Part of a small language model's weights: no biases in attention or MLP.
Each number is 500 + 50 x the weight over the matrix's rms, rounded and kept within 0 to 999. Layers, rows and columns count from 0. Numbers have three digits each.

# up: layer 12 MLP up, 1280x160, rms 0.235, rows 952-994, columns 0-159
# down: layer 12 MLP down (transposed), 1280x160, rms 0.223, rows 952-993, columns 0-159
up952:586516391406576559497450573488460523470487541461483509516460566539513521369439473518480406496532521406505502524423560486535495487449506475503416476446603464444490444574407597528621468558420522513492494463532540530479507540503520509427568501377501504611477508604499464409474504524482437457508528563527488449547546495601485496557530489496549455569545488536472525508499625474437484519480493518502457504543495519454516557480393520552471573498511566512514472426555462533512441566412459
down952:607402449497490440447526492565449520511479576537552450474482469468491496562523518421518469529456483476443545499515386454550539471576536514580548526492514506472453424512423483551561486506496523499493543562559590452514573493431518584488517387607539533535499472423497463463547496459510464458560474409446534486500487581547550474479515530571448491478528457548513563516453452537507466626414434518548473462473494477493470507477610490454500437412541396536521404437550582498504500534539557
up953:492526504533474594490501574477494569496436480414574469429530425564465562455516563566404549470471490415450510461481535553442559524417459497528527501501516492544503590458431618526499499547507396498443526484519531457497528487528494430424570518589456434440602484527458497530573452457431497556563509497557453458508518582535378506527567506584533511432497530612496477526497512421518439546481545506462524475437493564484447492539512578570499535515449420569488463390503527549518468568466475
down953:499456482458488418475476467527428557506491555506590419532542525487464368462506497487534515446488523435461546409519506511437486473379528436541457596506455480449614452542577573555553610434542498558522541572503625554470498545521459549502540442518440488486475434505451607530418547528403423528507514475476561463557587469404497592579554471600538561479431474429484530502529525573475483482478488475455497556507479426459465426494518542450518468483524536570411524621494495550520489439500442
up954:427461478467402548482511393383496520499477568360531595529437561535502532479349621478530607543523478557442558521632463503462513528478519425506490504422536482544432541551473519562470597522602489430382471492448559578430491428588493377575448537582515491550618587561449513540492380535444487506520518474431489556476531504578377466457541536553502403538422497574494530531528457517461486465627458503459524495400485401529413529589384566540496415359445481611469505465473466530629500549365534
down954:357382517562499468613574603472495401405491362577583487471525428474499495583533612544493512401507588474587582466394460595562537585472511532523526561550515517384509371491413608491500464401427533585531505505471410386495537457559533546544501470495433572578435499497508548541465508455510445476455399495469617578558622563534549441565506653503500463498552396533493350533533504437524495300445463605493551537434590412517473473459485555510520584481549509492474403535476439443471557493471569
up955:565571507506514509447414599427499532539524544475604483495621466517509460493443489407527602508456465569502455457566480530552453478516505494412563421487449417545429483550366502518536510512496512464533404528552456483539584487509437513471404488520518509564544516505370493544500551465366524491528554516478491515414527452563532480531569418503467395529546500425542548445450463547492503642513507525450525486552517454502471502513486534479599467470411461493523420563497557500566529581382441
down955:503507553518497559401433446490410433479530478439481470467559490518408471472596501497525504414480418547534525515582446521499533537527448542485543591471485388552542566498511506533484518563464551561383577427458475538437545542548469453340455533559585581513466623517528459369503456560525428503493495506562571458468486443514482516565500460528444476530521414436394516424484467460511506501461519538480513587482606477539448550596567496468478498518523530494490480525405573475576589525524576
up956:544520434458480568461616623500552479501471455506518497547522526510435530515428599562496534550515548457528527468446456464447427445498411482538572494424467450504521542586533535426487535518459499557543526508507502499492480456458422442410553557535435451471478468594569455443515416570532418534502593505461537484530477527507567553614444478466525510397483435470441445537458511521400503512456455541440514436485493485488447530569520538653532493505464497566540521420622471556454551590446479
down956:437512536509467507489462530482458595454557423480435437461446538528487483536546524524485445481482547466416629449544455475569574557575557560533541465487495523557497528428442454453432435547519515626461466478551462485558460434410424471508532503546560457478510523587501514471579468505454452465533472484511545504537427518509542602396496447472475465566517539504496628482603484573559508437488528545468465499448534487500530543469570481476425452512424502512554527462483523498592437433426482
up957:498549524528475576465527536444515489463380502495528535495455521461519469470461465507461483543477450422501438499479483470407591449482471500459580454513479554539446501478492575602529464516453515433481592506506527586558556477547515451443387515526451453518522593574435491514531508532442518472578596463553523485404525499500530450476492493472474490508438496518434580627435566528379400516574519525480517411541501420570433541482389468523452559448505471602578512521491455468488498538391577
down957:500605475399429569430458450555560388487570457516504454471499532611485463489482457415505492484533577557483545478514433519474541455503415430457463494492534440486459507510478452561443551508455575595434476522487470525498527574458528509476488558491533430601509560453500534447555386584489461454510453426569490414506446453436523479656500412454388519451470438551444522546512610484548517479497521477603507525461462551563549516572488537453527533463532508540510483529561440527600484456505514
up958:525432438466443476511565437484481527543452469519542507440626484516461578449561568548538488426495494477464414412480479531561454466527486486469514488502507599451506585511399413455562463520529486506475499494478434491504564496580502464467527599571496526506523575540594549434485468496439448521458511646535471492477490429565416483544487469487470525501472542576480580556481537460507438618490477555449550525527452484484459494487500450560597477470395423477533431471471493584619460506552507
down958:588509466565536543541432450508467474489510447492529474462606531459463518502479486566519513447469517385514438513372621585534452424461496451551433539526407507531434500520535455482523483481619473561518594525488513420552575484387469503491552482527581510504484492448433483521382541514545456524458425489486534558528515528577569400464473504532473537542565511524603514480407572516504507566478520510545462398538507519412570500483493500522484533466497489564497560570466465535450522410491387
up959:527520508408470457509475476474497439486498463450481547489589554418502479428520485464519493463486469564501561521538580506559503420511487472489472443551435443547436432579487480433522601570513469530414441508508550501532604506468495524536483555444474495597531457476454507546556513534485534534526524485518470571454497568515554481491469459443473404467495488503482436524513546489458477567510527519495497514475517411436429555438517576488497593532525561487622468657558534492510497520444478
down959:445526486589484434594447582555512486485469496487486385533535399547395498500570590526563545509507453441441428514554539545488452548491517486468459540441526516391502467553502464516486524514468585585483499485441517575471485445488485537493484526542484480525508542553504428496486518481488549473477491511578553432507493398510453473485501525565442437500503474501447451477409520527571483464531530573416557535512637521458437541505501496374501508523436592526524530488553583423525525532429539
up960:461409557506469384487465412528438571456509486397592484452465442515471555496542528436488553453514518480495562464547525499492442491488563361461433532508565503478413550503535539452509509510415461457424500405510525569507470506477516516481529493466565452463487508555500484550539497507510579471511464461483460460455446471444557569476474481490395585451395480441528488560515541522544503523513515510507506434551589549557539525431515403482493554507575495488515548608493551489526466591459504
down960:538453528670495485510508562462524555475530458594437488528459572526488536465587516537474433474535473434469419478438345550408500524519548509449518527509518474571535558512518459522505631515496578534468447584502452558537555563474506503487502452480549440552461513540418506449441490549527555595526523503517457517492603491484491488506462518442401537423614454495623577474482459441632512515393460569419450477416415452438517498502512500531429556472519503514458492452437514495458430464430474
up961:511517473488494561445524534496523504516488460485479559548602501564488510461505519493456550578495489518508507417493436474492443525499452492534477501477458497512527462487511465469505554547505487468433566574473529487423512471529457470383517466507516497513504482521602564459512527420506393465520603456551430459410521604538534552466563487470473515481518513586481479526439510565509464605460508469524493523539495547438434473575546547448523580495510555515484556521542514498459501446489509
down961:538410531471516435505556476527457461499545599467510452485446510442524415512498465523520564418504479431502503511516502550500607445402460566522542486447443507519505541524416478510507498454505496593610496476531553519516482493518552484503485481502531501497547473511457547514463475538435515506486449562485546560494535434530485515541442468523525486428486502510491521493568519448489399510560469495504501468465529515551512536520489528553497497546534475565547459477525474505509458466527460
up962:537460525493477554532398406477468610469486532500536563428446431509445408474517560528480477585508566528495513535532513663534487470481583515436536454429584458466525515522580487486602509570440513463481444428538438465432556598411428480476470452486483531442498600535482466461478503413408490610555421579546526462344645463577470442472573478513482462504532476489553553562418593437483369598524521513488489451483492541434526545479467554531462547448527484542485515518511477442601440556531449
down962:514511580606474565523472453460419382510482612520574582531462514537623531488532444464536436548480425522500534531504516472474490397461479572557535565436506394517422522483562479451454471484431616563561573560564472585495514523456646478428546539474603348479502493488475449540471454527489433418401426497499606491468509425490445559510509481567469535446520556536470494521474436402549574589485533491546515472473496467453553504496488464611542591426468448483429463478516507515430505490533497
up963:433488494492447448453468415418457552536446534466489599461564552522474505469504451536522595417532524560513442491523491489439567462471549456424509474540472513543500476436403515446580576521515493509544377449573574475459450695515468434509450479469488542596558510571590549454531476574490467478517492600532432519518627570623558458462450406490529482468366470421502447517501540515520572498436569504570528467530486497510367487518595488421608534457404471469460513532583478448537539547486564
down963:435580552585499542492449393606450424459464502547470472486495621553466524566416546548512494470465579463495567532492508556490543419501573477435513480442528470551471468540575493541516457571442545536528457524428431450496543556444467449482491502395491517483539578560632524566452547469498429501466540442473527471511504531458510618493495567502503491325444524465522527457545449553495546536483549531463582477486412469520477536477591521493382456451490610556374424374430484507551534466575481
up964:513448495536465397411434521512490500360465584491530628507477481486527429468449544500458471488541457478522476497483593582435523453489506469490625389446477517510427470463541542587480531575461336479470481495564578499560528497503515449481540566608459505551476454449540533517538433583498507510491465525496515584494582428527508554464431464535503488514497478444594423578492568516503457514532417534444541479560491452538483531491493476441514579537524512439607479457566485524453517470381452
down964:497433504567486510489498453575389442493489525462509367509548578493450529587431538559475536434518535505518442500445495469458526548526520400542474381515497495522399450472463497471541415457547525448562483475578507400519562533530596511553490456538484639505589553482513444465499481443502501415571556562527511499554448521540448519581515447608473495428440449418406559493450546432506554531542580437533541592509544457527556464603430486463485567494507507449492532381477579482508560541518523
up965:460482438512462496527465479498521505433500432481518592559511463454452559465502547502519499463458453528578521473487478568508542398458481497547641475486599541479513504566452504475498519581629431419419396483556507534552494464554445404507479526536417493463488640517469540462526594415511557476543556429527589482498490538455424509488445500483484461523505455556472473561545523396464507526571500568484475432461566515522499541475468544446427483474445437522535559543527465519486521516569476
down965:515572417422564475499451514511470357427499532564468357578513552569494548505407457490513494383449428571394566539522510533554473501441548503502552535513447481438486514509611489493560499554495408500586462646442598426492399490550462607517480523507569452490554439450439492531519513472577523475479473489547516558492466483541513517505464538502552550486548392479495501533447466487479477530517529549464451600533523448469441538508511531465520533519545439511515464452540416519465529506469544
up966:501493487500487486512498513494501520508488503476504513486504479505496501479486511490507483502518501480503495490495496495490490480489515487485497502499492491497493525489493521503505489513495486489490507502504510498511505502482496487495519500497493471516510511497516489499512490513498483506507496508497485517480527498493496500488503488490492493514501478510516490518483509501495484509504502510488515475488504487493489512504481502510507507481486515513490486496518524508505501515500488
down966:499496490500518501486498502501496507487511502521475490496512500508512529497495508487507509497507506494515498516485500499494486495504509496502496495499486483489496502503491507509494502519492499499500510484497501509500502517483491487494490502510488507494498498507497498499516501491493493502508509505492490501507497490495507496506475502502496517483506502502502504503524507477481486516492503495498508522505507499499511491481503499499496496511511502476494505510506496495508495512496501
up967:461464512426513542578607434460500482466463525514479642481511423527465479449505521550523521542489564564512509489438505415550505506472468419537422502549510485576505545564463509544484481554447450444487530480554467521412558582527514507388485495492486501512457528464467460478477470512453484526505531437498470556445552506553410470548464468473407506497473479485543624471582435559479430510511509485506625551428500407545380600421518460482507527482491563528527531535569482568433450553467537
down967:471488467524513480505526532523509452548538540406503477554455427580474558467524554561452487539550457501508504551487404517514490527650464451544609430545453483529564500565456449454575483491548531444486498495387479467568461487430580477478477523407488436439565523468518416541509590445470480579469510529488493530422533514498520502539573485423503614513520526456509479510507447533440494466551436426565526500554442425499446541498631480481488453455545417542479500583503541474516405520521465
up968:562474500444496478505566429520520553498482456503510523393572463498465490478487487577539519479457413538484520490481474438552431492456546501443428500433473502509503578519504461485493500562560527403583517469519531509465471475452443450557450529609575455483537439553455461497560513537510479531550490580513480459612486567493501543484472471487372447612504458532553471532457526475478523532518445524488511461449497517532499520437476478468536502393522498427486602492474520489602468504541496
down968:470499459529515500520444440542458470488537478532509549487594531506554428553421475521499528528462505574484490543470412530506513419606473440558450505453467532376487532597479498463544471499578516477500587517531491500564507522444533506514580488542532532447487506499501525473447606502510565507511524426484499452509455536589416490480455547452467627497499564561457483521493486463435489484511535499451475543496457441464476503560499562448599483514506468562467530393478439478455508549536459
up969:542452455490515440530514423498515538499566416499555513551554446565462493510447586508517435486477471430466527487586535497549483480429457515432492481542409467467488554466538506473514614549462396490450511453566505463509568523558494556448484501602537458553493527486549522467570480484517446564556598491550505475533502480486538554487504519464378547464437506434609488555482519600464468536512470457481508492526442437561509477498506415527560513529523465533451488546486516524445521514441488
down969:550596496562519444574462525448474413469446512467500479538513491518536494480505503529508513569515563536478527522562515487527514509505434398574563467534489526492479554428594551563491486482459542512515508509502511614544536523498501528522571564449409543450494532530443508489485488548477523427403492579498454493456472451516442514602556448435563448511481495523467506446470545416547457540439489483476497451547512513433520455458532594468473412453483515524511532380535369538490503478514511
up970:514566489441413533525546521475418457494465445357459462491532441521508536460487444479498457430495511509471583500499532453542448448500418497495526488492509545576436509530460614548529523495479457468522580519497507529457555591524442523528573476504522415436455539553468438531543518523520448597503454439478469490549539490513478479420570485496500536527456478442418501513561486510449503533568518659452463520540498412510438539500526634535464535365521495535533541463511516528485481569446580
down970:472509487535544536568552457492439469576423487611467451474510518557540487444507461515501474540465493511491424483459532437428492461537497546527477562452535472493536471383501433486572521562494451504500452480610559501466493497480536608424619402464492516464422486465486503500482481478578534533529482539586495518477453450453507519492474473452528507477541455495552525575518545511510403549557580522473489518507365495499514360556497562516473421517501527522633456463502499467486530515469558
up971:473528431329428564576526555412530535402556496435644497355444438535502531453452538557532462446512443441510481607566648453430538476430568458454472482519479656484462493451536458411414510596521464532461567502541493537411520491540514437512432401539504441652650509603538531486386478442557522600478502526465415490508526518491489445415551510493565502507570545591404418551341527547408494515569447492412466395450592561446448543518509444460506561439502615542436428631552537551557483464402463
down971:436530554451476348427600486483530461527511506527479566539366600578549480502516529559480568480524480578543483517496579449419586553492533442571381504463550514480551519424484587456449557453526524510522440460374563509517578428533544372572571488337537542548507405389527490453532459446558641364474494426479566526584538501594375544518503509460471473504542362555335482485483345481513515552496371568549564408500569365491452495522470644497580575565490605489433445565329477434626492560557600
up972:509450532462413491582480435482503497499492429448503524528461457423373540504580416414510583590501496401479387536474480599480422476501567479518546538482479379577448536561556521437594588548444563507423419457499445497499464597535533421479488486470425472505508457551489621571535489496452447602524488492433496554486489468499472465529503474553493486454491446602572487626417461558519464534442502545537571495457502486455459532516566475424513536588458447551515547494520531487501461476506516
down972:461506564449530578478475549434550493468508564513516548483554508531587458548491543448526498561501501464522535483578562446428479577567495449588471547458517500514470450440445447452494530403485451583515433523513474507398466474464480385439517524400397498524458517537521541559555460444427508534531613473544530525523450443453470537478411502520575461539518497579492461584546500499675522526530526538462461431525493495553518428448532608442501530378510507514526482507388487466509521427471590
up973:489461473463553504467439537376503497598525520506537467447468370616465547485513601471544516503518401540506451506502464558487428424504470503483550471430616506512485583502532538442546430576501456522376431401640574532493445556489476482475591551551433408386492545529431535492472623480469470516494517502536510482553485518458545433563539408493525501566461484537544556508450587504501423556581463603490463494543560498573351562527509543543491438540474517478440486492477516433539555445442497
down973:560483512442512649521485524512449556502475516449479450526446542495393541556408455562515509497413586478525440410410442512500555421614450445570515472486487492531510507493459482516437581494476584523534534556457479488494582529525555501531514549431429531552455593515458515513457579534443487453555457409517522522441509470509497464461611605506449396485545456441473500509470588490474555534593606516546496490429455548626496497472472330419491510527535495538450440414519521565663459418492535
up974:399491485438514527555473571479453474396472513485609551537540476547521508533471529491568457547559423527451586513605436543478528543370530498432537491542580564480504566500476427522506481505450508593525574493567455565468565461452443402563395472453411506540512494591459503461490508598493469415550480654470430502439546521527479508471578476559588506408470413460506472507433550429472476534485590521502502437463507513503459494576548488443502411474476413538399534497451528440553484532561529
down974:557529472426464410505587421564479436559480491429442511567556424523436499493448520559415521516359513519437479578477433535449466547482473478558480452505607503467635489461489477569496490495427472482438507477458560483456571497484510478492489456560481637460462493469426480534528522475406464492522530587530495551539471437475536456464491441498460534477544493509510536510502508460584459397606526456561502518520520442539649388488500446482494527561546431535523673561465478533477549422565441
up975:528418541416349551470585443461483485486456579542525477429594521465495550529518517522498461478586433500474480470492622497575442537505455457498515442401462566524470531512489513458544458534483504458543464405543558561404390543640460399415461666510392509457587448449518453480527480405551459560530468537536485441515562485471510511368544392498372463459493445528441529560443497611526517574524416641484493490454464576379435560435517466481502563471555513497573550535461469559572479512501574
down975:560497500477538437519451547482450559548512494426537519486651466477472560575518490511468548593590568466506447462467526576491424494411552538573502598414504632450469557536460467477421592549570493545579587507479398503550475476580502442494368511556485406481474351582457527452533399547460564433538459585638604417480583455592473507471436436438453555460434516550557570455416489443549497581509509564475560417488434555512516457511425529540521498394454409520461533511575461567495352534489417
up976:468425426436448582581491506518460546535590502428564510505470483541503589444479551445654476597632534502501543524541497562526492475416579460437508413463456476433421483415580558633426520513408409486470495565528521551489494501492454485601486605519534480535521469592382527516492480534473455493529439392551465424424622470484560500539511438489529409475457421537533528479457452510481553576517498580457508521405513403542472560545416565475517422515526542466433584567523453458448570472542532
down976:545376596416452545459548536479470400435541489597461401526480504469614467553403424520503456527560570395542546512495561488518525581469522538460544404498448496495463558451476529545475513422479482459484460514530570442452466494491605569577427483471568512529539561401485523549502497445452471479503538510473486474466510556546514582551473465522515578463487524474464478426494432594504492501446513437449438663519597543469513538506495498390450615558547422528536487462481417529529503412576505
up977:483519516492499482457507469464534476482518426359523421490494397446478546430412406452487480470514477381483492517490626587616522481515547458543499492454579556531489520473523505531517582490526545536532484457516616564435498465531470455496492575562481534445539531516545556542563495538518432524476465504531441488381519493517503517458458483464503490596545465511477417522482512592352426522597523564494579507522512528499403516506513426533548540485472570541540550466550431449471493590437521
down977:464468490461440506503554527571546551593465523503433488436554562624539471567465505577591507502649501473537467527517452535426482524587419539577454550396487471418489423476469382472575593511472511501522480403529449480545536512519511411487437519462487520544471638432447500407465483472475450615403509544435483481515512478472547450563422488495531524424546512464499512533517537530493525395479528460463491440498529419518497494529528504537539560499497569550534414471517498485450596511480440
up978:503452480565515409494510586393431466531451497483623544585500532457499467532458567425570466567543544489461429459552423482542434489490467466411540411544576454463519513508498588438495581531524507461445501437533532420533519462605530505503574453416498546413502572436501544493472445525504459532534522500409459642615514551499510504531518331595528395449500454479580537588472562487496548467502566470430505517503484450463402579562579552416587447497394498529452402491494565533504555415518395
down978:560572533505543578517460523542503513547468617463526550509507405516425474551488467501564447612547460560542517557511459532437458556478510501539417436449552503476552595524559527449491403409489496532461471520508443477495460495526358586518544533464506523479420524511455535451484552441605499596504470454467484518543433519471438518433512582426536540524414420492510511530494426509402467604561407527380531528630516441468451511459601456501596451505417524384620452574514486520463446505616460
up979:459482471390454407505430420464384559564441497502451561519585606487500555475506445500597564537540507524543470484437502524529497476430547480496593463560507535576476495447513531547568458504617500463498429465533550543535606493520461568500472430489503478510450521484501490518515472527417523549521432552475452584522569457487551534396441408436521484590482510539543462493567475420545459509568462574463428499475556442475461523479542444468519448441462440451445518535455600570631499498497536
down979:505500517549500525403501471446472428508569456416466431478529577443491435534549546496475609510587532547481457526440476565484411505533418512536539502463483511407568534554508504485518536444524494537499545504538476558489580531493445518547464461544509535438476514431526559484530447525496558498567475541456445521494488497547483635564455481428552628542473501546525478533439495418501377339386442444486540464532455530486510531684457498526563518502452520385439449510522520457485474469618570
up980:476471503429503470496505451426457457455510455490588443514550499513525546401551472464496540513539586530555463522529581533536536478506441445501512454512564548490540534517409450494516575517433496472419357517560482542484549509583513518521499491524458427471560497453613495542526456406459426564696483595572409548507551588538449461347570429460486526450486526435480363478354602466453485569468520514452540512525448414512425512515498480522504426530471584500481552482626526550486457458528515
down980:616451577550468592477477483506431505530521522534493420443440529525521569477586591483519427437503515431585418437496561620485524436455553478394538498424491501526450497397454526495443590493506540432491508462546494532552510583547387428565607493420503619532500439561445533409514460529476427448521462505497603513515519462524416495466515466543477409497593516397479443479549454602455542340566509521513473521451459518451499529491529517492551400523514579493494506461615564501480480463611514
up981:457526482461470426567442544431604546479459401512576509535437453526487457476428518560621446539513462462512587427506597632485553471444565491433474498455597495487538524550526513458486571516503506572501500523458534523481554425523444518490470501470434483445588600641569501421431517352468502541588544536437463528498602381496612476472590477421508541613552513448527480476487531435436453515480503499471493498437508410409460496468471437522527470462503562512487548544523451633586518486503459
down981:464531539463549588489415585485457513571553571538484514534565421515537470552490438472416550379533444560467566466457550497494372531471415440463465516502414537617441576555446434489546492439499426503524534392581447513554486479504493513494440561567504501507541500430517486505459495465475464461420533525531482553510450501563497599493433489493556463472501580525546480536387482577504514515513558350551505479465558441516676403546472487522481439531562523539482435537521568418479479587515452
up982:469468454528495546420480506485522468491476468454538544522538570480394497463447495547465517465586425522574459499545484489526416480509449500528616468468508589517552486465513500405475444542520474489478541535510513508498515551547455469536544533607463533522509568441495499367495530512523476502543518455503472520521454488442562533428486518510489522532447450444601480564454450495553480525552480495460432450440445488551494507523559494547526419446466503537439534551587480495543532508471487
down982:543521546473474462508498514555473415560468527506477426481481558526549468507564510502534503414518495460519443443522486479512482515504533478488484551463496445499505525456479470444514523493528449536502543503524563523485521492493552501557478457497482529497414522527518518478560500470490473582590601588432634499492525407497417528456495530499528464600486453539456500516476453470513537515523554476508504440563416458394434416534540521449450504403482511554489526432563428473528623470644501
up983:492439558433454529572476602487507652569449429444467523595479532490402433395499604484482384554532520563485456502475437595546494505517467481578518529529526390464431515526486482452552554536550514390385578503535571476474500481481555531388530507476520474547489492460508421495568566469410490506545534507475487506475534501478417520441491403497487528533497493543554510549448479513492481499499487516454524509438539499445501598443539582489501483484509455577436590598525453460560545512492401
down983:535491525521456471440444599509507449525487487451481504535400512435501462481510458550429567479489475525537494516513499608520502503415449571448515479593533500445514570499495518429594468449482472558572495477496523609360489491498560503574463467467452532461461481473549409570467563490473469438512571576411536529457632418454511561484577451567528483491476489497417460506524479517430504447546548488629530481507541509410419493414447531462446520382603631486530527460496503537509535551578477
up984:586508559447453523565463503483408500473530520428489480441425501435520544383522450570538485517481523464459459537497590521529452511505518493551455451492491598451521549466562505523534556530510459515434430461549580601435617463496460423467530449423555469470622484449480462473479515505405441504527557524423473496497514395537469564446513500409433538461441540500562567522602501559477461485540476480412499534502541488454512513557551575420447500438482533522490527403571564530561566524440479
down984:475530506517539452475508451482583480461489474541452492476444527552515515504574482540465460553394469518415491570502501432527499470654433600478477524504547529449495516537479506477460479527479534507467490589531448540455430473559452497442509549455591572476467501501502532501485470545494552570494577578492526453447463561517469362489489465390486482484475481588517592427566459456508483549559485470448495510480508499520415392560518454485531611433462523399507555492550615458469494568435488
up985:484547532489518479551488533412491434537489479471570503436555515485461425470449615438475457532468415540546453382532554488508415386461497353411537539418556427552520503567543540572518469480492501520491451324521378454522491530539520462575466546477536531467483647583547557546523437451538445425477552466420404583429509529573543557480584479583594479463408555592469487588515510426389473466476599542458542482530529361479448517599475531462575442459381441547524526574523634454618516495517539
down985:458531453486455467461517505579393595549494572479493470618461568534449525567590501492521618530366506431409499466404474435540506530515484435513553507541518603605531379485474423510539459419484447450546442571459472594419534544558603563406424562502526451428471466462563529508455616577429463372534576442594510505459544474591537499540622438423431379439497360550474539385489470553401427521482548529504426500600531504489536498410458553523636454594402527564591522473574521446424578507558422
up986:469379479447438524516468429420502589645524590536513513339521469395473498465440468463524417524508464545511563566599524496554445472487567481492494459512504440444483507635570498449435511547554483487486372470515436511482448544485520449485463463480399527464534505546522598475454464433541503527537506584531478475502562505517492490435456446529392451563519497514544515602458468511517427512554485517550589487378559574468410579526493584556439527447419499594492522618617516517476536492534445
down986:481440470488530495491567575484472454554568405431590602525496693464485423413576454489496505436537604552469472569469529516527590589458554498465493524492499563549474512550406503466390500456574502483452460477463600490507502525561524461519515486494491554537563651561488494434501540347486424577554538517537434539513470502404502437502546553468488463468381457567478530419310499431403481651476451508467507543516437493521527560540460442537574530488501463469550490521507493501501453488559410
up987:521464415526476513577454474484554487535503516526554472519480483610449431480506444476438493586586575504520554501474450473538431452473493443391524513542526598477531471437510505490485451513400557488457507441440562526551466525497434468519476458575530401604536523571481466534482487478469493537559491583534487526547460585501509459415669472553539513510442478584519529422455520440491448545484462482401458362466621575455513509461506484530493429508487477500477462508525525566575477441501503
down987:509407577560521452465495458510514402516520501476544517532545513412676555527475407469552335484495593478488420571536528445454396511538533528513529490503559548466484476433508526411424524499475554535516483468467529511409591486453397421529415530432464519430435518536573501492483528486553472540543421384585527477558392479488542524423588492510586506475446516475499512596491532576462544508482642511499531491493499432489512429475519534474508492516578462444594423514503517525466482547554531
up988:542452491507496526531568527495379465454468538453519577493519482490514512470574473502480519511520529506538492424412514524481484459468466490571474521514515501478508490433501513585418518552513453521483432556474522455442527429554477490421492473513501444501567478470604518534597582462509444491544584516509476485510588556519429505531487474503465546526592497449451585555466501482495420547507471473461536508476534470376492501588512418482491519545489566556484389476513495543513455442520427
down988:504512570484453508449519488471471471470602557528463555554518538546425393500505455414504473518505481457491446409519480486493527477488490465515406459433490514573534463504526591525424534497518511533544463462464541576465513554515495498535530489473446493491477516495567526494495513505500542455525468564516470424520598413461463563479527398528526502439460417490402460498505505540480508487526503587460517490522486528556505525486515582449557463540529498549530543551533507522488443544514498
up989:459454470483496485475497542487476447464543605499579486543485395506510534464570456384453547501611457375432567570566511548403562487501465466495513447516573478466474552558450480546532431537537517551542419379501527610433514471526536490515532513485390496547575455530495445468569453466545545580531461524540422453530462491595499547405513442494487545491543454479442495611472533519477438498509415525489601449522509489482463584457521503543540498502520547519465407529522573410530490556408484
down989:478507464534503547475505425551536448490417468536434464457536524485527508508514554494561478442593590519490524418577429561442481412527551492514463485458430545485491512462567512442459417464553501578508472502510513509516489512525515543455478529461473505511568445509529527465543405427518549544545561492469541542520586559422387427548458488481532495391553514436485428571584480499617446571494561367480494564518485526524565433500575479538525431488564435465567507435458573493656480536449444
up990:422507473478472536525451497454425466555435560443534473518530360520504555484476465561567513581481444419511532479488491531500445404484490459435496475532526597517608609506484448420436531514375489584536536518622585522458458593552452453479520498552565479448551619511545524385517535554494518403525468510505443584512530486480418548451483547552527500490395426447471497499511534548478459498564455537476490549524532516439454497468601460504538441524454449573427445628512507453542549500427512
down990:490512477563461459587440497519473387420437629600494495500538475537564495475508474451490499597542467454546500563477488519526526514494411496544492405505448490488558626499487452457407433520456479447522461509446476449560495498568461573518519578506659448527604426377579546487455536542528466505521468452507561431497455494447501542514531572475538551481478425436472522474529517454483544436503475585509651510492526651493467525347524543496525446594509473567453532401397479532400498503422488
up991:508467480484506582593472500367516533504530553408499591501604441474441573512495534496495399579638488533491464531546459512484475513442575515540491484417518519505531492519431480583474450593481473590451439541546554524545488506482481515469452471482430487453499456481471470419476544479507471459520563551438479506447572537478424507378552445575529497400379461479588476513384570463489574521524391484487560492454448485562396535487451591539490482441523537494529527518540431488620417531510564
down991:477466423553371585397475443529553528503537496445505448518572438458532504459476463573432516416543460537515376488494517514544551497493478610495510408532515435548489470464527490614496488429564621527470550502486466446370535488430466498519432566483561496530485495515440504499522544433406523498485527551490499526458504566491583518490506499568601595438492485436450521508482524505571582352459457516574485487536520426444589483499446601561494544599504481502452530542435450493447477512565440
up992:478478497363504621489565517483474527523519440464487584566558409537467411470416653573564465458602513523614506470581440472401537486511449436503459484546478499584530589499479502476484553563455428536383517493483571476461450440536484473406577456445522500490521460542553493398481497390518489464639586481518497502504489572439480518516530522591560496532499488497514562532510553523463456498525520416489531507449504492396453527498541448526465525524512632521386563465545458496524480516495460
down992:471519545529607512495446465478518436520530482539528616469501492456498505597493485469455524499392605479478478532439530491522550496569450564527537516510427440464464534464503542499453534452468479519501537507422428430560510523540579488510484386517560470543474458502530489533545446512600541487579538499516431465414543588549482578408513413420486576536533599435446518486510525516550537455512460448553571393562508536448518495497508519427453426474518595478467459506476513518513483547455492
up993:385526392472482455565495497480481519472557478510471462417432502548472443411424516500422495496644483515602544446541488490444512461336608453515586479434417511435516550422468517569586537485522457430518530489435508475492553509503462552507560582519564537527528527538576366399577403477555552418556520457406421635565512445542445506498575435571458495512600483450584504498360571501487588490508553501432507556525647482443467571480520518483574489437523506562374465553487602496498537462505451
down993:409458541551489440494505565486484570533504461428396640508518416501585436428578402538516389579470531445438533531575551489537483464506508478515431523585542517511493507425548461396491580543535506473444560492489477452461594528444523612422545583409650573490405483549522385456436419470503570477562502509515524580423497500456608605499440588486550495626488500479447548443586581560568548494641476485459472477457406552394417462441528516511431512568492549505497482486440521502453534568418493
up994:568462475493479479475506489531592489578526510483572570462614511493381496523498561469495484527486426524499420417451466426580546519472448462533501490575470453573499458479449427516430497471504504525516547487457562537480455503506457408523529514493487443506509439480606465460468438580526502538525592494525417492544464568458469489506562523501428455441465430497499533582503529592412537561602539529430491479460544491409489503532566456542523521593493473518443509534524510460557490487548506